python train.py --num_hidden_layers=15 --hidden_size=96 --num_attention_heads=4 --num_key_value_heads=1 --head_dim=32 --intermediate_size=384 --vocab_size=3262 --hidden_act="relu" --norm="layernorm" --norm_place="pre" --norm_eps=1e-05 --positions="learned" --qk_norm=false --attn_scale=0.177 --bias="all" --tie_word_embeddings=true --parallel_block=false --init="uniform" --init_std_qkv=0.0499 --init_std_o=0.00789 --init_std_up=0.0499 --init_std_down=0.00456 --optimizer="soap_variant" --learning_rate=0.00776 --beta1=0.95 --beta2=0.95 --weight_decay=0.056 --lr_head=0.00683 --max_grad_norm=2.0 --warmup_steps=200 --schedule="wsd" --decay_fraction=0.592 --decay_shape="pow" --final_lr_fraction=0.02 --batch_tokens=[16384, 32768, 65536] --max_seq_len=256 --doc_mask=true --z_loss=1e-05 --train_tokens=128900000 --max_steps=3608 --dataset="wikipedia_en"
Each number is 500 + 25 x the weight over its row's rms, rounded and kept within 0 to 999. Layers, rows and columns count from 0. Numbers have three digits each. The size before them is the row's rms in percent of the matrix's.

# down: layer 4 MLP down (transposed), 384x96, rms 0.304, rows 101-169, columns 0-95
# up: layer 4 MLP up, 384x96, rms 0.318, rows 102-170, columns 0-95
down101 082:485510481528530480520542514496527507489493509500461563470474478510462486469471493502499498521506514495490511486531500445493479508486518468490491490514475566490508523512519527498469483534485479504455488530457559508509499503453448439532477502505501514506507484503464544511536523483493502501
up102 142:458493516418519481490521519511524492527497464499485478487457534465490494502546528489488453497542464525528499486517500530473516487500499518489483511532494472514499520531498516434473489503486539522524483474500513502532533474516449536529468508492533504512511467508493524544465506499504504487
down102 139:465485457447526520499488495522481515472483507477540512500464475545503471488460492494505468513535489494516501462510528464486539437497474539502504508458494493507476478528494552497519477487509486485525505495514532460453514458518498525530523495571495539503487530487515484497511496516489493503
up103 123:481493484488492501487459484474559485481482501471508495528446505519520495531527509485488473527556506504491517530530538494493507480474470523492480460537539474496501531464460479519517435479501551539451466536482480486514481511519518503510474495520527467507485502479494503526502504455514485492
down103 145:529494483509488493480459500468496511518503472484484509506489520474511476516509495468505525505538529497475518485532497444499471504440477543506492511443482473463545496552489483509487474476494512505506499555496548544492516463496542554550524509499509495506515537508464487527533512495500481502
up104 130:515492477465547566471495488518516461481489494442483460517523466522529503527514459505504499467483518511497480488483521498485487515507499503531491496489501507551566508506473534488450486475487454493473497484470455511537524490531456478484466506497531520488493520522498503547493501532485493496
down104 136:500462539529520500509534483482502477493489497560473522522491491523525455500494538507482555482535504507449515511532472521485539483499524535548528491502477507463496491498527502497502493533514543476516490485483503486489511508491497494509511523530540519516476430507545458477476494468519458522
up105 025:500477492483496574457557563492502464447513496485518497488507479488471523524493483502530517517504483537498526446491500539453469484481486499507486450473535509504499457485500504492516505491478515505525505539530507513483555482484506481465501541500500502527476531496543501498500465503515485503
down105 024:514495504503477512534481492504463512531504482533474509493517525509476506534468504480495469489499517460458507508498513508487469502515499523530491446518499497485457529492522521493519504486512497502516488436501511517512442552468548502510478488502430488456532496541500503569478531517520508474
up106 119:520521478497515511483515463581498523505416510531509541475465529480536463475488458499533521487521486538470492504482490520483527524520517455516498477474504482526531499503520483483480498505510464503478476520504479488534522494494504534518535505547507494461504506520482481513479508498450496522
down106 134:532530509481503540500499470490529534487480495529542482511487498498508475525517489510521526492503466457514505584466475518509489492413466505485498509532471504487514491471471494498515466503531488494499510478507489542515469509492507542532525456492504482507525507495507479527550520507468462528
up107 045:492488510471464503517465491466483486495532499500540490509515486475510490482561478470501498498515526468518538435519471493473461496513486455488511511505569492496503506479482484481503524466510498527490518579493480499484527468501474506510494544508481479468467523511559506511511530488508499466
down107 061:519537491500504486501491499467466490498500488495443486516505498507493487497480493514502543465470522524481489503556492493462496483466492550500515531487458486524545516521557514494498516511499475549492465492524507546494482554494499465493487473540461546467503486475431519516510495514504495520
up108 124:505459514488513529507470516494494545472515526542525546493518482520536526463538485483509492518502472523505528570505511525471546490481489493513478505523504509515504482501491557476501467439531506481482525469497508510478473477519514514485524485478457513499457531476514514443521516474485509482
down108 119:446505478515515496510498506523483501536451467513503506545506457514553468465449486489504531521517509480466506492498504475496495516511485459493529522550502523489480493490509492499502477476450489500480546540513478494535470476523503512515520457449526551498528564477499495493506510504499486522
up109 117:489519502500541522473489503485547472503514506519500510446550529475519513481522483448490523457535490517489520534441503472495542495496472495517511502497511488498511475509483555537479516443480455468515531507483471502496496473470478536490447512523501520517490460485492500506500506491506527455
down109 130:550519471543559487510518482509480481497453486540476514510482499530495440452484543523490544503426493518495527513472484482488518461478516488492504544515520466511463537472463533485470518511504489515513471498481529508507496488509499548519503512505508521504535501483488520489506521510469501513
up110 100:511500490490511467457531490523521476508494502485482460478495477451522514529501501485530520511534519488522449524506474497508516530501533479512541549471484507507467535496475450464539524501554506507487467494487454488496493497465494470473485450475477492485465499482550529531535490494497528483
down110 096:513553499484525521507494525476525516523513496507501513447474522492514499476498526492453498487489508491469480519514499485513480465463509481507487547515498525472522505496493493513529500523503517488445526490531473533491493464484492454498516483462508453466474495522500590558469497477473514532
up111 123:497475449447508514510471512533490533514516465441541447542535523465520511506472507483487479501524508490509528484522499524483544523474553512529508503476492522483508518481479471475491523488499485503500490521495475500541505527543405500501487516500456517503497511494503491502510504480503481517
down111 127:511509512505529485529488500517473474505496504549504514500495490536513483510438516509524484502492497518522496521565522525447494503503471493536446513581494452530510501493511474519475530508496488500518481462509510501468531532488483529531459490497483487522499522476477514531543529496478478544
up112 126:501532518517480482512487500479484512512540490499516481432530486475469502533502479502511492497479521503543553492476534498498475513519487491401517517509510478491525515463497481488508494526494513499500517496503518445519514516500462498486471480528490469484503503509506521445527545447535463519
down112 112:530496480454502537509507471510498498520506568497472499463473531538512470489500536529515533457446503480493493456457541480525483505496520484468496480499491525509499514532460503515520505539523502506472503465461467470469506556481465510496498519477507536453516497473508480522524504510518508498
up113 096:529468477479513507549501507500478489506486486497502476504499482467527504532447486515519478467539508514495488484514453540494510525484576497519485511517502483486527524488506477524461509516480537513483518537485524464492529523488440549501480488504540520455500497549518501514507487466471456501
down113 091:475482437491464491480495487473472476484440493506498521514532537510506505475510519518493510527485512471466504481550523506475516510540492473471516566465494474503497490507519534492468503488453522506547499468493519493542466539486486517513503482479530489479473561523474509494492514483518507461
up114 029:470474511558471505496522500482496490492484536492523493515528473507489529504515471449470526535510505555502483490511498499447522498490491517483430504501529509501530495491497498503497490473500469498511512543518446574557544499486469477472493535502499517499499487514537504513508513511466522463
down114 037:520489468501518527454480520484498483538469496502505498494400471530515505480488498501484514455504500488493531492507514513504475510506494486512488476445484455509507461526519485555551498479504528481521546484507521437502480454450497523515500506481514519470510523475488514481492488484498496514
up115 032:492500543500473485504534501468515473473482516476435512515499529497501538522514484424488522532557474542534497499511485490439495516507493501467458498476508499503463487495498486453503526473505501499513517509520501514515552492490486481508512518501495496523507516528505451505508483491484496420
down115 031:492488492494516517486480487500492505503487509498500498503489483487450467431470501465511519430485536484456487494507537521506488493531445498460497436456482515502485491509482445541521478527506517488525483486505504447474486472499487529499528486512507490538522484501482555460503489495479490508
up116 112:508500489503472524464486529500504505506511504523548531545528461517483502514514484513517482457524498475538561492499571455463488538510506476467516503502524482527501455473482525497452495477482499467498466476481522511482510513525471491510477505477477525501492435494514510516476518482534472480
down116 110:506480514519521549488495493501511511533478516507490498451471476523455546500466534521489515455486490515497512525492473414476472492482468534492505501501496524532500498540513496477510528476554517482466528514507513493515472516540473487501524523535510505523533494489438513475490495517480544499
up117 107:521475522474496494450499492510503539503492505504488512489511526479460478503484526438474505493499496565503493460550506486500525510525454511537506481476514510520480435536468515459466499456533505477514511490465541502502496490552518474508502489486488510493494491524492535466544532482515484524
down117 090:481485508534444517525510523485469496538482495485486501541500501502493559521507507511499506484469480487476501527496497477496452522447553512511506469506513484506561497525508486539488496540506518484543487504523501516471497508518499456519507507513493461492498455487487570480499503526485570483
up118 118:517501521472488509455500444494512466467515459495520458473521508475504480522498486522505491494505540519534493531502536478514546519511476496469507479500531482525506497484509527510486471525475499500501523483433502494520485511496494428533562514530485514524486512477514477566521475486510468511
down118 113:461475478501545535507512486490510486496518499538506489507488468489485475513456525501525520514472502475528503521490532459484489495514513509480505517521530451523542543491488507514537517522510446483498474486520499527505488484482511558508471426496506502498529460519498457553539488461522480487
up119 146:495479533518484497507539493532483509492481549511555491477481478488502548485490518487454525465455543545502490490513518520469522513487470502503486487503526502515542498488477543504467506508542525490484493458489538495523525496499524484433503517465511518523452450517510495546536497511498499500
down119 103:532487524479509515483531482489514462466487531479499526503506468487533529522501499520499531491517505507468524528511484507503518493462496505471485506455503527461487523513519483517467455516495530452509508363516523488520531523513501502495482507507479507506511510505461525509528508509483497487
up120 125:479458519509534506515517484468524451485513480487513496471560499525439514468532442503494517526484489532509524519485490527499534477522487476495497531505488520525474462500452510539531479502529500450468472509492521491492483531494518513504494460510540507528458517509509507490539504540488487531
down120 144:496518506518472492492439460522443472490503513506466504518477539466479535482529454473496525509512528524535534496478506505461519537509532508473477488511467464508466463482496544495540517526472521467466517514501543518463510493537477508495523489473515517511451485507508500500503475500466473500
up121 111:506455477464481568503474494460474511491467480534548499525520492482531488514500470504492536484488528474507572502493468527519505509500518468496516456502498514548483478463508496503458536514517466475501474552489493483506514503525487511485492481487495526503487502513510512548525441500467487509
down121 111:481507509497516495519509523483509497532509493536464468530476529491470482492490495516524474499468490491494445497553522543485499518496479537467501515544497453492485519527489550456491475504526556538487526456513543511475476509483468506472476513484504499513523510499475492475542501449487545524
up122 108:502528509484508507515492483528512470557485525497516518505522509461482491481522477498502498526455522538505490521512541503454563528486450522512472481504527503479503509491482521472469458474554496541494531471510550467464465485507516509471524472491513483484507511535498507489528476533457479479
down122 098:465476511507483511496558519472483474518463447490554565483501477495500475502475518510486545532496488521478509481489509494525493523489527491477478482471454487560506525490501493485512544533481510493482524494482469507554540510518476470513484520532525502528486542488491510498499521509496555492
up123 053:502470492551476479478538485510523471480505476523498515450493478490492476515503507506453478513482471557490529506534523514473477522489498498515493494496482501483491479479481493473490461477485506510528521529516487494505509488426491459432489510556477527491451497481497513468497451522535483477
down123 066:488528469519512474527488512502441507489457510507485534512525506507510501500477512467498501487486506475516457483485480506473461501503506541510521493530493451491488499533486529519492472503514489522549521478499514518499475510505507521592500511490461533480551523509496559514525566508520474509
up124 090:516509508513495485503476465509516484454492536536519474483513430488526488514515505543436524505530440491482525503465498488496462520517508474471508481497481479512470530484510522546463459493548486517489501516508453492487545506507476453479462516502489497502540500492485488495476507492472539502
down124 088:492506502516483481484504488506524507521509506491496509451495546533502499495469453538498509557468535531496496487519516476457492475449502512505479515526504476479494488496474502508503563489535503510511518470520525495525492531473526475529508510513452529500547468461494491527550468543517556519
up125 111:492485554501527520444532462457488509491502523523501524476499523515447558483468519480511544512524480483540510505483534527476499545550485496517484509514526534471480472459495533525468464488499507492512505486492498522490487468450505445502486482488521486495507489523467481493511484516497462502
down125 126:512540483476547561515515498477506512471527506500486514473504535500485539506511525513510512495515491480541491530521512481517463471522501464504531521505484464484477488445512497480486504544495461426497534535499526541528500499488498486564507458507504518446507493500501495485523518465484491493
up126 095:459513502498506462495521476552504461494498515485490522491531527499525528503493509508505438475503491484460528481529495547507464508499449564463503515525489519506508505510515482479529526484522544490471492559497481487510505475476516504567495469480519525486545486491485480516488502469504484459
down126 101:488514478479499511544523501500536484532499488510520470496510523498540500510481520473492566527496488475553476512471540541474444501507487514523513531505507461471527496508530498502496511515536500528496469500542529512478455463479504548477512511517500529507457519505535504520567496484466493493
up127 035:505530556501499494523558455498499479463552526490487472485493504514509527533500480489508503456530465496540495495499522551492524539501489531487473456473526523479483505507504505501495512456534507491533521541525504464504511509539506515485513521476497555520500525492549548492528485493483486474
down127 038:488493498492485550544486464492506456499480484490514482480501513498512510511463528506508473514508500494462520500520510528486469499533498505497515572503505508474526497491516518509501544544479536498503551507488525495532503519494533540551492558498498515515535507511548510549497572521474519482
up128 108:495476537471513482498511459498490515460510492499477490517514470505513526518484448512471485504551471498499529509501539498503529522473483504524456493511445518484506470463445555474533534511504501506492478508516475517504506517433490478514503499509538466536496556531512495483486529523531532502
down128 112:505472480481519483538492514497465515497499549527479492436491496480510506499496530511523542498513476475543546486450496516488489503547506485502522505494508501517502503519557488510497522508426502507543517485501487506513446520461484466514503548495500563505511503504489502493493470552480525526
up129 106:470499512524515510466498499499460484582503517460504503470508472506513517513507502487446557486529511491512504505498453480483497502517516457488458526488512518529443425548492508528488514459524558520533504470492532479503505501521515489486493509497502514509495523485492481481512494520478515479
down129 104:460512513502494511531504500521514474529501533492481468516519564497550499473492508477509476475492493494494518479545508520479488496498531540500535521519509501489493514526491511468529506541555458505506505425521501509497444510508479503505512495469474548482455520462484454529473507521478503472
up130 131:500514527506437520475477485477514507493507511496488430502484503483497478490521507550529451482548487538516476542479506517514525480510509467495482533524455512515500469507476531486546469493482523485498552489515465493537512471519446490492481522527517499503478519537499499511485468479545478512
down130 152:488490507508465525475471509520518489532495485507476465485521500507479485493495524484500498462489510477530467540489482530468499511497523485501510553461471497543492483505494487465551487496519522468506527519527563473499520459513528528514573502490497488539495503561534496501449507461521493500
up131 124:516484499495507501507535491479470491488503508511515461535502522517482558465489474554517515506494493463485492478501464472474534453537562492525520473497500498507560536509513497499520448487516497528464476519451451479468556471506514482467494508494506497528495494502484494481475474495507536500
down131 167:527529511513478476521501472498488482481545483491494493498500529524450538519465537519504516489478546502539506533521444509503531492494525508495487516525501504548467559479504475519493459529476547469478490486461499518516499510530515493520469483535491509536461463517498434481491498517515489499
up132 123:486441508514518485522546514467453514470536499500501501472525485465495479521540436559496463497490500520486493515520519474486521546533468499480476536480527508506554504544486489477513515511498539485497521517518533509500519515493541469488493466486488476494498509508477472520483520461544490497
down132 122:482461484482489504485514494495468477474511490485496523495508508508488482511488530535493492495497480485502534494566474493515549501510484491476469552509534508500532488549483494493515500504514523472529537453537512501502541495571503467503464479493492458476513501575451484468464493519511500495
up133 107:495503517492560497474493492527454456514482516474528512480512510495512499555529518506521555503509476508507488499485481511490523493493485464505494491511520533535504534473496477461504445502543502501506529480506459433497531478521470504468492503525505489507486467491502572446478482496522527492
down133 101:494512495487516543539521510441475458551516469504514515449495487519499499469476521517514489536498470481517497527500529485527524494497559465509449527525472513492502558515536506485522480537500498524486499479526474522496490483493505504475505535471485462469500491460514555517501503522507492540
up134 103:477449514521507545466517477511502479463487501524493507537458504500513514527524444483458515488540514500504540494472484526477476475506515482491507471487490534545450522488489478535475515501532491487513508522506474452518514498471504513522475489525551502498566501509494523521462534485459489504
down134 104:484497499500522530510532535468499485502482487492442506583485534512490502487489501513481500523479482475514483507515504511456485469455483477503518551543465482511490493528497529488471511518545517455512487456496554507453496532499491498476478493476521535499511503530523496515521529468492499551
up135 102:486491504526475522502499508521488506450462522536516525529521511505506506494493526437544548522516535511530489519540472527449534484436469519523462489485499520509474495511503499512478469493508507528503509514500504496514476502485473484504475488551490434485497538479496511512501496428501506512
down135 126:458489506556492475484460466534513516509478512506499486489464542501502486467465473512519471523512534499517503483565518470505519532498513485486479520507475535516520494491532566530523525480534490492498494519497521485473501516492499493509470517484533523487486486509467477580504552467480516504
up136 033:501508515517481499511529478517491522518499430494488516478513502491487515537482457517520477453489491521549512478494517510508510492517498466496436504536555522453520513495477479526509512475497461509505476533552505483496557487492491509479489527480477506496500518495541509515550504496498539433
down136 038:487514500491476497485530509499494488510468532556544486452496507523494475485521497501511578483518503489474454485507502511547494478497486503529501478520488513543512503499504487512528538462495518510508551479489548502484494534467509535512511511505522506479480513484475526452471537495503577534
up137 116:547486502512506532475484528493504476505518539523514531467524520506457521529512508515498475475475457542483510461501512471499555508485483501552514468506507484508512436491509526491506471483514505468486477485502512495508470453457520428458514539505504521501514504491496506515511520476444518515
down137 088:482532505507481516505490475457469511536525504499474481522468472458548473524483471468486501505512512506482469532546473475487483483495529503480494477519482529478519566491481510502527565505470457498498514498490481532515482515504475498532470473467490518514511508552466456521474511540478504475
up138 122:500475497510529502499493481498486475501507486502531513468519541505494456520531520471495507508548504470502512525506457512499541495486494496523522465502501490489526515449514503489507408503499495470521501494492476506521567522493468494476478498548483539480480451512522533471465515555490469513
down138 133:503498479509514500521529504507489507487520542504472531508525552483468463495491498499540507507472543480467480491467499497527503465480522501496466518519479476509531526515444492570492473453562486507509504444510500482473507471524514532520545484495463509481483506506470493506501503502468474553
up139 049:476487514525474507407466500498496499512508503489512494528526497508496508516531484499492435429505534513530516511494497475476498515484478497502485491468534513535472497475504486505525455499507500481460492541504475510454518487476498504511546557539499509463481496493532479486506451492487471489
down139 056:488515507435447471533511517509476483518500519505489480444506498492517467482487483493475554488486487524480485467499473508462506499502511521517466505498517508493508521490498505504446463535504462517487508441458541504503468504517473510520483474532510493483547474511445495514558486511501532524
up140 125:508526519508506429453495487480515483466550455481532481517531491495499498495499513513498492506514498529500505484541493526461569515462450485488483514523485464518524502480550505512527474484482534442530476473499477478445504498492517513496508533469484528526515496492502497523501506470501487531
down140 132:484522476541521503509477479477501515523485514499502472500509502493480540510481564525459516482483482473500526520494493524498484528481499491525442483529490466543513534512474483542508488503528456508442517529469478471498477486509516542567517452506504506479528502538511496523529539503483477507
up141 104:460529503532514485469508496471518499526519505466518458532516518506529555498487510527515509485539523503505507473515519529484535507474527501523504506474535480483502467487475491523496495483536537502510491474489501456477520503486512507506542507549444498487456543472560480478471470460546489491
down141 106:466524442469463522544503507462516495538485496514500558493489514496472551497520537526525516516489524496508505550518501502515495478491517504500521509512549463527491517505520489526500470501481531458513550488520477511561503501498548529530526464475509486538493486516498521527511508473485468527
up142 089:536464525512526522466529524481492517489498491563524520524499488502526517504493497489535505502496507526459510473508463487508555449487502494460486536506487482512511497507471479470503462521463480504438510538509495458492511503489460535506499439500545506462468459477501495508475511477481484478
down142 084:490473445486496496524513458470501516498491494505472489525483522476467504476483499507465481485530505490444518507510455574467522490509488482475528521510531495463486474488510503507503489470459471527501516484484478513465484518448556546536526494482498471477487497479482518454487507496470539519
up143 151:481517475557493522487442475499479470509479480519546496506508497533492482516517468526515504457496517508491465478496498520462510541466475459486525478487524486552529461486524499497472543484488498487466518520531497529549510505527465502487471483502501553513477477527534497529497483479516545498
down143 156:501476494542476524479510489452525462499469499484533480464518506524487480504492508521531499472442520515497492529497462471531480517509523513481496499504509511474497494492484494471521521482467578502499515517459514479531488527500485476551503501550491434548498518492481517536493457503538499496
up144 101:541528526471505497487478463516511500483527500478495456518504512495490487491487484451544490489472569558492500492510533543472490530543458484552507482519481520515525500484473505515442487476514502502475481514538504493505465514485522509483499515548482514494567510522470506526491479501494503482
down144 084:508538435480522486528490493459499476460452520486506528546510503513502492505469554573504473526513504506507489527487514485503501473482496441512523523522426510503494512548487493525481533504493486528515495490500479522470475497515496499511472496488490534474529480475528463486502484477492469504
up145 126:492507536449483502487444504468467488537501512547521512466484474489530497487468502484521510460502516457522495497535480506493493538504471519498464567488511474536495487527486508512540463500540522508475483517529459477517477539488469494476547528521536524515477489479494505510517522502479486467
down145 132:498538499469497495522492475447502499523530463475496497469514493531541529490469502496500494504489540493532502544531526522504454507497538497457537530495541463490500473530506497469484490521500511462507511467516486546512504516472577525520507519521517490470478507521484509524518518489439531507
up146 120:501502491533511473498540482480489507522455509446493480506522532523526543484542500512489493459518520502480538468516500543486493519492516493466457463482497460519530484527527508488489493483533525530497489522494480472506525481511563522508473506479475530524527462448505490559480496464523503490
down146 147:487511481493472498557520521486520513509486493490518519497500536538525524524499522522471484529485498460513530521522526509568488499511493525493472532448485452518507502490478516529517478426499532505471537512520495524526475492473535564509522493499475479486508468476469514506484477513471469516
up147 096:500496485492473490462545500469491466503460516501485544464466510506499509528484511515483487479510472498485460488544530502496523470473512493487462496496481536473458446516451495512477473468473531527530485515519526515501520541513502498502524468540492546504452499484507542445488526526511488477
down147 115:483545499493482443464505503493454520555493541493453484461517497517495525503514511499496481506495456485484478538549488514495517483529521474489529532534490508501570481506471493529518499527445510504497478515478511506491458503476495516500491549493488523464529551508476540519490497517504506512
up148 113:517478496516520448511497531447512514470529439492467511488553483518486518488501492498493525486498495579489513492446511514468529482552500471487475478514480485514493489497509477532496498489498488490483498477536508482521523503525483517490451493474482541506514424494499484536504466496499482520
down148 104:486487471504539498484486530490528532520500503517505549470494554555455503489502503520520517473515483513473496517541501463518513537511470499479493510504517458472496504516464529496507499472503486497548455465483489480535542460494478526525448474509509486480515488506434502510497500495514532549
up149 115:541478486529496468502484438511481521496475557488474487512501500454527485496526491500514484493504538509502495474506497530500485512523487485523472479451498510499534425501519563509512504503556469491506484469525451503542523505542497533492517528478492501528523467515532498501461518489505517504
down149 118:505505490489507513477491504475453476502471499510495540489480452533490476503483514508505484517528498472556520506473483472498438507535505520466528535495505535466470460521509502510493523460482523501521531492526540488519478467485478525518568466489508468517568501502488483485474484525485511531
up150 096:508483522480458490499505504493522480500483553501490544514469478500513539486534464564523513471467537470479464435494496517515478521500513524510472481480470462525487499503453520484489524491542496464520503544507478475497487532505537495491463501528539524497528448520487502480527511497490502483
down150 088:505448517486506526503509524496513504549416490537476513527517519492469469447492502506525501502468435474488527492487533527496483474504523515488479503490486497513489465516500483482474510527544526487533495484492548524450479461488505503500479459479489493534500504499482506499553501475489493539
up151 106:464508536508483509476539502456516478539460474470539475497500471469493506530484462471528509493466522472488518529433502520480475506507551480501527451495485467511466507531509507494534525494509499522511505529488520490477491492476542496506515478503512528455502515546495465516529491499461465531
down151 093:547505494533504519530498499526482534495516500505472484487514541512505512488512486469486520517446480497501497488495482502471470485459478533487458510485528496508482524476488547488475525525500496504506487431512543546458471567479551523487510504476485512480500514501463491532509501529505559473
up152 117:482500508479498499533510500495533482484496529511446469492482535527449526495530498487496489507514477494530460489460488503497526501507527534553477505504523516504573460452500525460468510464518514537495502495495488468522491513461523473523464518488523485511469555507481511524474514469478516538
down152 119:450537465514522512544477505515514540510512454488466516495489510509531506480478493532481499550468458469512534478526564529513502498508477505489525488534477512520578525496487520503528497468474504513495510484486478500512441533472486496521484509513484510499511502494468486489517494483437504518
up153 133:514508536499481507528503462476503477498526498494473538474513519463485545499497498516533531477563489501493456515436540533492508486488512475524497487499550548498559470525524472497485467488518507472534523507545519493488510528492496477553527476492497509486499509445497501492491534489488511517
down153 140:507484527501504532519474487559508503537542485506528581465473485489470497469503517503510516511495509500498477514501521507509478471429502493485518544530500497482495451471482518478496510519473547493522516483500502509520514487505497492549497467523489469535451456540484537509463489509501512480
up154 095:495470502536505530492505504496517521515516493507511511471508523476513485497483464504462535511525505484488524492513489498489466520489479494506491478454516497543523531510464458497477492480518502572508464498500519495566479461495500489525509463540530470450480455513488427516487491533517544505
down154 095:527516501466490467489469526477504540534487518493459495509478515517504513432514521483528481514495498535510502527497542516464502485495479438525466523491486439496515496488538475537452485518498524509520482493535506548514512539488488529527519535457505497479495504495461511502481482492477469543
up155 122:524507495511536535483450505501447479506561510517515495519517493521498421475494482475515502468469492490482523501540520510473494529490502490490489506509529476492508447517523544464482506471495503475440502523528503525468512535490498504486495505450492544495459474502544484510522530505518506482
down155 132:512516477537501504509526519481467511506487479492550544465470499529485502470444520495497509472533458472519493507484516457553477485487519492504515538500543493496504504502520497451479454496491512502509508447536475513494508501514538530492518527535503498517525470527469516561503480459528472486
up156 093:498507538514495488467521479530506524463527469475495462514507504499478480500484569464496494507504460504511534509542493556466525466505485489500492493532540489499490485498498491539496475510549537532531528518497489480565482485494454501525560498467500470489489507518517497482513547469501497510
down156 094:469468475480510510485499464443490487499483496525509488489523506513497495477474556504476452503539498491531538482527496504488499522492487469438463501491503522502532516499459484526496502512515480531525540455494520509469475511525503564475505480502516530513485533438466516503479501511544506461
up157 089:513500490498531506500461505519540466484454500515502494499543491474501492533526496531504497518509442544494523514508514498451497520484518532499519504475500502509453462506532483516485479483467525505515494543488516461476498482445477465493512487533494439493475484460486551522519495465478460463
down157 077:510503478483499470535505487485427533505511479504489517490516527446504504456450488458494494479503507489502511472505499516455501462532491523497503514489463485482489507522483528525487500500452493465506486501435531520507502530472465543545470510460470491518520493504489528535522522513484530457
up158 124:494488455485508525468479479481503485506515472469502511529506492488482528564493519485477547524482540530518505483481481479465466513489501501515497476505475519499531510523532503493524499493461508528531519508541482522563506502467457521463509483512527498527506487511485510544531469467490419483
down158 125:483492488472473492504526502490537489516507516504528511557480455531480520559537544509418495474503519450498531455509481474490482422474523486501482520525487489487511493496499470521493558515507483503462515515522509476486478491458512530473510482486518511480501511525491508500501489491508503515
up159 110:493498543531542479497519452483440461485530474480449494485527525510525524441486491519534509479524548548531445485477475511514498514503518507533488489450515497508506470470490511507462488508546499504502478456528506474510500508476502535511519498491515540538517492502526503504513503516503489522
down159 092:505521462488497504513473496478515503464465504480519520502523507515517490534458523494504433509536489478527522507519503518488537485484505534465493534504507475511454451484517528476511473531503531510525531475479475459506532466526528510510494518545482469504506545455463493481472501522479495440
up160 040:517505494552479502504575521504500527502499495492501489530532504491518505516496450482459483543499454518497559465513516498467487502510512477518447498523525528487469495546471494502514502469497503510519509513532499501497542496494487479496500536491490516499489538507586476506546496501476514461
down160 038:511495518506498466566499498463493476527469504505506460502448473505516498466477479497510571480505480498514481482501533498565469500518552492508505491507496510549562496491478493508509524496520501482505505473492512468496500468429524521531533477507499524496480506519472520471450497493502511505
up161 040:486485538501508473512507504498491487497494487539509453490504538494516492525494493482483488493511600549559517471447503537419490513508479474487513510506518511515521492485486483453508530468523476496489522499531514513521555505509472529498502498478507492492476498530543490505486497513512491521
down161 044:487449498510475507505560554443528488456499474479460517485486493525480511453494499503500514496517488454491521516484539543497456491476503514514498486502480508467492490423477516520502537480498506508501507487503524553500484520469486475501476515514508496509503509502525550545553486493515486500
up162 108:468524513500479473452539492485525493459479501521533530546546462480565502478518501559534494477526496507489476459520526508488512505510516468532482497531507549502481472502514483470549447480513495504514463492463555504515495524505506493508507505534498510494491522532510517471476503486510492486
down162 107:502509496469491508501491546492479498461466477512472497471515489517520462502495508505458519547494495467485499472497502450493466524528518474515525531548480500505482548510482525514554520506509509506465481487479504485530470514539488487502458487562463484502534486475521490505449515523511511436
up163 116:562515502522493486502472505491509520469486473473494466489521472519491519539478512538469492459530532528508481532502466508473520511508505484520472474496495511490471488501478513505487481488532507493430507499570543470478495476456488527545494548512495484515494548500538534517516497511505464526
down163 095:470543487489484507510525542482509515519542487510490517506501512573500470522516524552527523519467477505510458507495464498499542539487469530530478479470485494482536547483505518491487495480477523493486514470520508467491481473499484481520507486531503463424489491539489471485486515550499485499
up164 122:521465479502493495479509511524491450482498520493456489475471538461506484483508471527486451474449519502526502525464507493487527502529496541469503473489496516503495464522510502505496488524487495537521446524497516483490487523464456455499493542440507525490490493473497476522531474522525460555
down164 110:516502479491527516518488532509493519496516514507507506493506546525506488454489515525527528467470548486520537484510464458532450507506511518462490465514482503498508539509484507554485572532460499514479490441496517520486514496483450464529494508488507511450485503475460493498507490529529518517
up165 131:491488489501497520483455472492533504492506504458517491505509506429490542514529483553507498477541467546495515506495524490489520470545534522533507474488512441502550493494466518492519486488498504526522538476516525499509520499528472472544510503517455496514516544475520483491481530523496447502
down165 121:526526518487516539469468483528498483497510501533547542478499506506489508499527482507483508474498467476488481525537486514547486512465532491529480482449513451490520460503450476487500518549510489506496478530536490511488528501496539498537506476518474458505458521508474518504463542543516520536
up166 087:511492528545542474512520482517488494501516533495455486484505467452517464532503500504472480514506492511490528475507526518472522513469495498472489464462528495529438488495529535520487456525512501514484519524452504451434557519488517482494472484514555508501520515524477484516496495487514518504
down166 086:470517514476527481511494505491515498542501513502504475497529553517503512452460487481473488525471502490491499487510495534434498500446552509527477500540510511498506510485504494481522524514474466489512503451531511461552464507483503510500519505511459519485507508447482491493529444548499539525
up167 094:498470481511462553503501487487505441528470490487524466465505497513484499549514493476479509525491510540471473518476528508483472517560533478512487489486516480478467515493511476513513470447564531470486491497531522439535491520498517497511486501523509503470510510536484525554487498509522503493
down167 089:479520475498462531525519483494454521488569486497495495531481535496508524469479496512515489510498514476464498493547513488491485465529524496509513537499496462469485523451508522504541504482483484529528503482523554525489488562492506460504499492465476469488506506471485504504486505502507563437
up168 105:511459496458487533503470490492503516491514505520543526524514507482519508550499484524528528506494512501534563483508490485496547497501525453500507475448467504542477449470541488508461473494488469478529456500478494479502518517475498503496518494480471526501496554498514545529497472470539489486
down168 096:456490505498513508556543536484496468515492506510473490527492499479496448540469484519507524527488506495509509534503522519532520473494516486521483522518534503477505563514460522479499545514492485532445505498497500467488459506504506479531497491508527448579523494508484481503513516508451513512
up169 116:492476530520488452558471510511487487534511465495537509502498519475461467483517493532500480509485499534479470494491480513465519503483559498524477491484543478472530442495540526510516474527510527482509508520532462503480504498502479458513465508488501484515497501504458466503482479473429479478
down169 122:470475476482497513513476477499468512531506534480462523488460501547509473524470530534502452491525499493493482497496479478476489521506488429491568551493520534510496514501506512493460483440499507511514520541467518512512531447502517522490503481518470514523516504496510511544507466494530486523
up170 117:526478530488523509508537462516446553514517477547543508502518506473497477473533512500492514499491488494500502477504474523495517461525460511507417513450481490511535483486486514531488512485494458493498515497464492496475504528483499459499480490514499530496485519577469536472513486493474500496